python train.py --num_hidden_layers=9 --hidden_size=512 --num_attention_heads=8 --num_key_value_heads=8 --head_dim=64 --intermediate_size=2560 --vocab_size=8192 --hidden_act="tanh_gelu" --norm="layernorm" --norm_place="pre" --norm_eps=1e-05 --positions="learned" --qk_norm=false --attn_scale=0.125 --bias="all" --tie_word_embeddings=true --parallel_block=true --init="normal" --init_std_qkv=0.021 --init_std_o=0.0 --init_std_up=0.021 --init_std_down=0.0 --optimizer="muon_variant" --learning_rate=0.0088 --lr_mult_up=0.641 --lr_mult_down=3.0 --beta1=0.95 --lr_head=0.00349 --max_grad_norm=1.0 --warmup_steps=200 --schedule="wsd" --decay_fraction=0.747 --decay_shape="linear" --final_lr_fraction=0.0 --batch_tokens=[65536, 131072, 196608] --max_seq_len=2048 --doc_mask=true --train_tokens=887200000 --max_steps=7551 --dataset="wikipedia_en"
Each number is 128 + 24 x the weight over its row's rms, rounded and kept within 0 to 255. Layers, rows and columns count from 0. Numbers have three digits each. The size before them is the row's rms in percent of the matrix's.

# layer 2 MLP up, 2560x512, rms 0.0707, rows 1146-1245, columns 384-447
099:117093102104157141135155131149116104126164092111169138103153119093120118133131095136106111136117106106123165114068100121085160107122157132119151161085155116135133104155135139146128124109114106
099:154164128108129118081088128133121108145142111084128158122176107135099113155168144112118116143119110144136119122097128171134123092148100089144136126133136130136153112122133147086148107113125145
100:095152138102150150115140152129129122165160150137170150078111104115105114132119115165114084147109175144148133121099090086149111109153094092145146153161109175103158149111103085114155154141126126
098:122124153103142122139166112171094123135116123084113157128143129150165123111154099110120146114130169115171147128104165129106126079085137098099153135135142131106139112105100147127118126123110112
101:117122129172111137131110135164098111118106106125146100112134147104159136152180128095135127152101142135116125128121078129083139115096161152120122123126134103139133114142131117145163144120097098
102:138135130129124082150130148125136098121136144137153114095150132118158105203100103121159103100146136113130124134087091148137107150118141097126194151114123143171112110160118127146187134130125118
105:082155128083155150140094143124100138127130136089138183148098151053156029136144129135133085138153130114127160134122158102120123107120129150137115121144127127119150146113115132100159132126140161
102:137131128131120124139153117144157105136139118131137088142105103121125163055091124158142128120096141101138119184159121135091135116110180144129147146108121101132164157138134152128127175097150144
103:128155118136143157067124143130152126149111112133152137097135129139128122121120123161119124122143144080153137132141149143118164107121089128070143152101169151107155155160112135138134113109149132
095:134151064133118118150197124092149147118108165142145173133155113138097102151145131106125099123175107152112117116137135171134143148105152097115095161142139114077117102107145138138075113129132100
094:128166096137105139092158099111146125118109119131113143176139105143159161095092115119118134140148134125172132133121134120176130145112130117102174145110139113144162142115123136175136114134117210
094:123137115115142105177143138152096145162143145104168113110114118113145123128134115131127129110133130147091133075125123097127123132119151152138159133154156162134168149142156154170155107132122149
105:109122131139114080139152123123117099083159139106084142180146134129130158098159114140097132138144137123141135081143138126111099137123082131129106117162118132117159135108125109151171137175097133
096:129161120163129081109127143102105116137102167128130077140132124067120135129102161140154149154130138155175134132127134115104134131070138113097157157112124165106162189089122114144115127126151117
098:136112152136142137109143111147136159106110099098107107142142115149124150127073152105130119187167157184109144128119148130174109158151105105136126118108087124125086103093160137057144107122111160
093:112107091148146109120085105129141138150105128138137145117119062115147168100088164137112184150081119112138094162095098131110098141065108113119157139088109134104152142143103156150175115097132110
095:086126168123111131174139156120105105110082121135141114121182131113110131113156115170170125176145135110154102157202112142090103165128129142097101145161123140119109087155155125105101094098095180
101:097100164122123136112125116136153140143088135091157112185089132081152126134140125137107086134153091115128159102083168144087137135109162111133145131141098085158139111125154130131130091128117110
097:100125181071136129125109073134093122097164154076151187124180149100117130099112167069133138136134097106131140105131077155152148133130104132110146103152147150143090147112131115127105112138128100
101:133132169099136122161164158088136108108107159121125146098059124173086111110088064101165134156141157107119117111116148117146110118140140089144104134131153120128107156109122135139126123114099175
092:136105184122149129100126094139120153081111079126116150136177150113119123125101194104138132094145127119121133143146149136135160144111126133111100075142130109104138159141088189104152095125111140
094:133109147117126131161130156128111146119116165180114164172096148116146124106157112090124142155125142136155143137154110126103128115091108177107128109116149089165158103152106132122151102114189118
096:072114133093161147165133098107168136141176134142127112118140076126127145117162100139121073151117121131129084133138121111085144127153107129128149119124153091089158124114141143131155109112167144
103:102137107107113090138142136124130082133074090110162122144130087145104137129170120117057181139084129101148137124153138137153128156127138108120122115122152186085128195118147150125118125101112104
099:111146123119139138151139122121118142104160120194120122163165093124158125127160117138071109132112127112087139137134185160079176151101153131159134124106129103073159161129140147114152123107134110
089:151142122120117156128163084117096106149109126137090115136117132092114067147161103101123141127080081129110138098108142120085140163160131133152120103103122138153148123134167126092130104130175123
107:127139158141142139106124130137142160188139149164174135113105165111145153132142118105099159206111148122108158162149142113119130111124164151119166084097129106107167152115126162116177184113090144
103:120112164178129138153120164101091164111156138115157094113152141144102135141092127087151114157118095155120118122116099159121106141164093143138131170166135080114102137103106134137127114107115087
089:121138144091134123130115136092150146110107155138160176155094121145146088135167115175141110121087141104101108129087123147146141113115143106151127123171126085129148132126118115126142134138154177
091:158126164113113128140144134117124123151119114151155129130125132161095127076143063106166142118083145155133123112140109151196104146089149096158098114135122118101137105142133163147130130129131085
095:103105143126114147156116157136129106145105149144168104115110131100137133138137119155123143178168114148119124145124144104133118142136109072099154113105144116112125174133133088135131096128109135
107:158155129142118142116098161127128115139136138114100100117086132166146153153113117087147150146113156138139105139123124142120123171139135131143174116120116105100152114138148106150149141104113140
102:137131125147141107156170162143157122138144127176149161130134147097149111103086100117131122161125087134134111135129144138139127122132125129144139101136109103132106126083109121181132125138159100
111:141104152114121173116133151116108064129167123099129124137154137070161120169152111153148142134068157117095111104148096165115134137161132089092111127159126131123107062152112148161108144156150139
106:161100126153138092163141119130163134154142129137090111114136138103133106106122103097168106111121149064135093079138108121135131159137148110162177139118109123142176136130134141079127120170119085
094:171112142138110100140112153145156143116133145110109153108152139121118119120147123136145101129099085100126137150162161114176154097084111126164117152070087071148140110112142121086130083126166157
096:140152133157115142133122152156106114111134132127150128168151085124076157167156126126149160165117102109146116097147132117130122173138118121112127137143142099156145091127094150141146119139110153
101:142143091141108127121116100123151150082146130150154085164112120118142106121119121147147097131110100113154101154143178144159120110134132192136101129136147092120132120075085122127145102151140126
109:110134125118103079145123062106129150105150154152105105123093130119143119137121149145168164131120108126116109115102142157145136120096114128144145143189165066153136141137128133110184134127141156
107:107083119078153149134117078124120140129138118104155102170175147071105120156121109098164139158132098086100158117147153116116112109142123120141150124115105155129119131090129157111156149087116119
104:117147106096132116121149126091112144121156129096118108137136133173099125134193099156152116128140116114196169147115101132134118086165115169129122098129146180121117105135143114200115134130123155
094:148093137147118108150119133119139139130166180117104114121103172123146089135084113107136103104109146136138114096108132081136100161115151114105092117157140105157142173128121167099152134085123126
102:113102138111122102128148127137096126176123145119132151103116099136102143162140135156090106143135064074110125108112102113138117138143154159127119086132088124153135107130116126109108127144115129
090:168152081124147132110106144153090180123132093155147107097148144158145096109130133163114131079114112112126136099163105071152098134197095105105100142101130131112150170140091153097148125135118101
101:136136087146130079151111146113137120116109147136160110111143135180124145149121102128164114097187133074144149132169174157146163143094075157133154137127181096161143133121129119114102118136128182
128:150117117123139168146142120183115101142145124117185110131137104137145093155165103118110149122121128126181142100150125141091152151105111130120159118129097185098136120162086097117101170112161119
103:136106152132101097153164124133109127143156122134119163109138174157122136095126110125134136154156095141129186131137108107103131136070128105133128165118077127143124170131148132161112113133122122
101:133099127087113096142106128121149113151117130185135157136131100116119128169146097144097132138126113135145111119185146063091103090108143088142145105088091097158141111092119116140102110107125153
093:143127186133116091125158151081098138150122097097134109108184169133136134157109105125124142130127071107129116138109161134120148121154127138126125145105133107103094132088152127132137087116144100
093:141110150131154135108148170166142118115127139158101161113098138063151178127090140098123148133129121103120121139101113137173139148113171144116137146139131082140131117127085104085140134118129106
103:191113127114144112138121096133122136130122134122173162134120108084164116100090128103149122127143154115149129131166138154122105120108107150113117098119140117096102106105134154132081151099120116
096:128150122152152131120114100171150141123137125119111143127095136169089113145139140114152127185140101124170107166139121121111124174122146137146130155131103111122166146096106085155126144118113100
100:137113134113129132092138145129134117134084172114148135121145111085157119109099126148149129171136099137090142129130163172141171159166141097125095130140159132140142145153124115133130112099164106
098:118138138151147148119143105125174141137122145169086165146113138140130104142144136160142153148125121127093161133162113153155091132149142117149121093087113090148125122142122110125147123102089132
120:157141107121146114112117144130134114139109108133174125132139102151100119149105077110059141097079121098156127127102139114115119144166085155134141124155095107082145119138122145149138104132120107
099:159159132123166144147162121151095098141091160112146160125103126148126113089161094122163104145123134135135146085136123139110108109152115154130091115140147136130173131103094144181133147161107124
094:151124144092117119127135129132183168103162094133124110140145125132153115145118120139141116085181181133092107107092168140109142094098135136094134126122094062119136079103151147103153147140129125
097:169139159118105117100133124108162092155144111117131181082126168169152107127109147114115125138170118082123168107124116162079154120138091149118072092106113167118079081152083147139130143102101115
097:137121083117125146100112124139106131147090136118140131117114105099132148150126101134097115143096140075130149133120125095136089116127125155137129131134089130097106113113113086138114106140155100
093:126123180109134156103149145144155130078107151166137170145142133099130085103164127117100111081080161174108120148126136105111109146103152119114139156126133120137118151145117152112143164112162117
099:109108146133167164148136114114100133142115110106142153141114131087148159145112122084146154142146130110115133163112131129095133162117116106133134122149123139168139126126165126084131086135129095
107:138131145127137144144141102158216137150121126155118132130103137085120111166142111114110142155133140113123106152145138109109147100106109127143153133167123177141138131107162119117137088129106119
097:149105129151067114148141131141162162170121131127124115129124117107110144142131135091096113119128149142115169121120117133142108125133124099150141149137138133114155175129126169136107112149074148
096:073108102147150110137144112175133129134145131152101156118165101144129106172177101163128129104146095128127122170148124131115160181139191126135112110155145122132119134165132120172157114100140101
102:160163144139126139115122110158141119167141079137169093126183147124122108145162111111127080124151123093122200140114130137150142154104112108104105107121118089118146142123076110118130141102117176
096:188095151107130141124099111135134120108089109150142145139128106113090146128144107134186116106093092118114139129132110143134132105124116128114139132121132120092097137163127131126122143145161149
096:118135192154087102134141167105133102126110178128134136119150128106158153131122140084147104119175082145156157128095135109124131092163102101130111094136136136167087154131122115166161127102170143
091:167122100139154134133091130113162118113134123136109130095116102124114177113117112123136107094177164108120158126133064130089102076127136130097117132167100159102105128119171129137157114104135112
106:148144162120110081184167132151153105106127128125146120177121083071171099127137127116130151125132130150133114129098131115132148153121172138159148147143116142106171125080133161190169138143112124
101:143119181155123110072143119168161136108136147114157162119091113152151163132120125133141154132122138110136129151148108136072116133116114115118129081106177079112096127109145112094151153115112106
097:125124114149131120131142118098103155147145146119115095122120139146101141102129123172159142118126176168161129149160119141145115120108121140115168113114170073102117141112137122129158150140116120
096:133127125136162137131073131116124106117115190166142107145127140128127153135128127152104125153118129156123135111119119122160144149102124076133171120143111116112100124093130128122117110123131129
102:126154129109141152134133136144079136125102131109161114115138149135124128125137101149125148136135122095113122101148117116126071103200102155157105131125091138122158155144119107119127120144126168
097:138124096099118086096173114096106129138067118110111115110130145112146115159135123107136110198120160160153115084125152145132135128135172103134141119118095126120103134115187119136125115143143121
097:143130131118157087161127144168149131166116146171129182098107096143091141135115128158158137104135111123111127105111107125134143087169153135175166141088149140108137078127147105108111130132153141
097:150128128154133141157173116132122094098124092111108173139151137132136135072182102094126109091074133095180137121141130179124107156134142160121143153130124107132120131139140153101129126139122128
095:095114147118108118148138152127163138074126094136111160149138077104162106154128138113124102101124119126140121121155141121116122160112132120105113138129141150120130134143083137119104134132113160
088:109155132141118080120171105098148127138151093135121065132127130132133141110121116154164104149083128118114120121154136138128090166130164109142135107120140144109102156111159124119086129148124156
102:130130165141131122129135106163178141127138133116151156161123137163111115161091131175098079181103109114114131139151156114121080109082135116152146128139137108108147128131114153145138097119093114
099:116191141129151125113113158116104107173125158101132182153165162144131115109098135182137160140140080136116092114108147162107115111129106168101132168132137153114106157111103170142154159094132160
096:132108128129146090102118166109096121151096123142137137148103112132180143160110107167135129102093136110155156112180128090136128132122144117138144076098134081146113144132121127134123130147142134
095:115151129162128115129116162135112162114128122143189106147144136136144145082105107126131126129074146086106119129157150110153128123105090147128177101114110133118123133117122114124110134117126176
093:116134116107129126126093146126104135158121121148154154136169189114127136134115128145196115140116146112136112138111138146146111130121140145178164111163174117134111161141142089108109149086092135
094:097134110103153077098107172125145077169146126127166139122109117149106124115166114096106078141130121141158131133176147133153123135169152103107161094160086096120140105146154107118087146174101110
101:159087126151176155143116134148102073170153151110128115126144134147143154092181150113094143158128125115166176083169150135107169177113158139150132108144118101147125123156133137143107102102100136
094:115161121102147087130123139092157156131103125177152157127140163089140139157134105181106141122112120145137122152099137131090166107122081137142151159098110141111112108129097150091141135113155124
094:138143121119089111171139109142164154144129127145145114106149143078144142135091125106147156118115143110146129116146096143122114133133132159107099136093121127136137135099109089189124112090162195
096:134058174123122079165158139136131159140149138086098120119139164187125153131106135137142144111160129120128140138100089118157140112110158139074155147142163138132172149114115048136164153126103093
096:126121106152138144100154113128113106118099099115186117100102113111135143126111144157083112123145138126089134117165146132086152116121148164137102133105160145150142148154115184105129119109171103
094:166087122096103120165126112120130145145124155156121141124144092139112089118168114129117141129086115132103105106145135136135140115087121093125120083115109181113122113127133127119181142134117081
098:133131130162096130137085077163115163114152100112135154116105140139111168108145119155104134127147117133085182113087143114100124179170106116094101126135095124105118109130101131116127132110142112
094:136090118096155084140123128149136100124174089085144121132141143190127160126136135143146124121145148130121140089080131113140134162135145122109137168145155127145110149109120117112132124088152075
103:131162106163130136155120157091091159128110144136169100108133120133159121121089131097112106157161085130178126159137121176115142147131107064075188140115169152131094057172137097126125133162094147
101:119109116111107132184143130135158128150129141119141117120118144166092134123138111169085125100145136079104135097123142086153135166162122107143155103128110107131070158135110141119131153151110120
093:128103115113154140145125147140094120158136136075135123144124113119118119135116137181122154117111102118123156134181154107149123105112081155169159104151142122086170127155134152124141102106139143
093:161116117121142119135080121146118095154135139152103114098147148111087086139146112171135164143105077126118140118099119170108113100098122154112112158120161171122158088114143135150104159141134158
095:093129142094136131190146105100122138143105159135093106135137131087146148118114122158105175134116108167145135130159160079115126122133122114143134116129112139124151154109100143108084111121168116
106:078130141100129139106148151115164131120175124124134094142101175100151157128164138178109121165164139144138109119117140110137164071135095121148150111102165102120120133181128130147119123139129196
103:112155155148147124133140114147132124094100120131179111133115134146145135123142158129154187100079160142171155139164125135110138151115103128127150091075069094142165129109129105125136161110101115
097:131142122144111142132134128073106123133119112167097157132116148090123172201123160144140191106139113120109124121095123137163150143094132127143132135154084153152115134159137146112123104106161082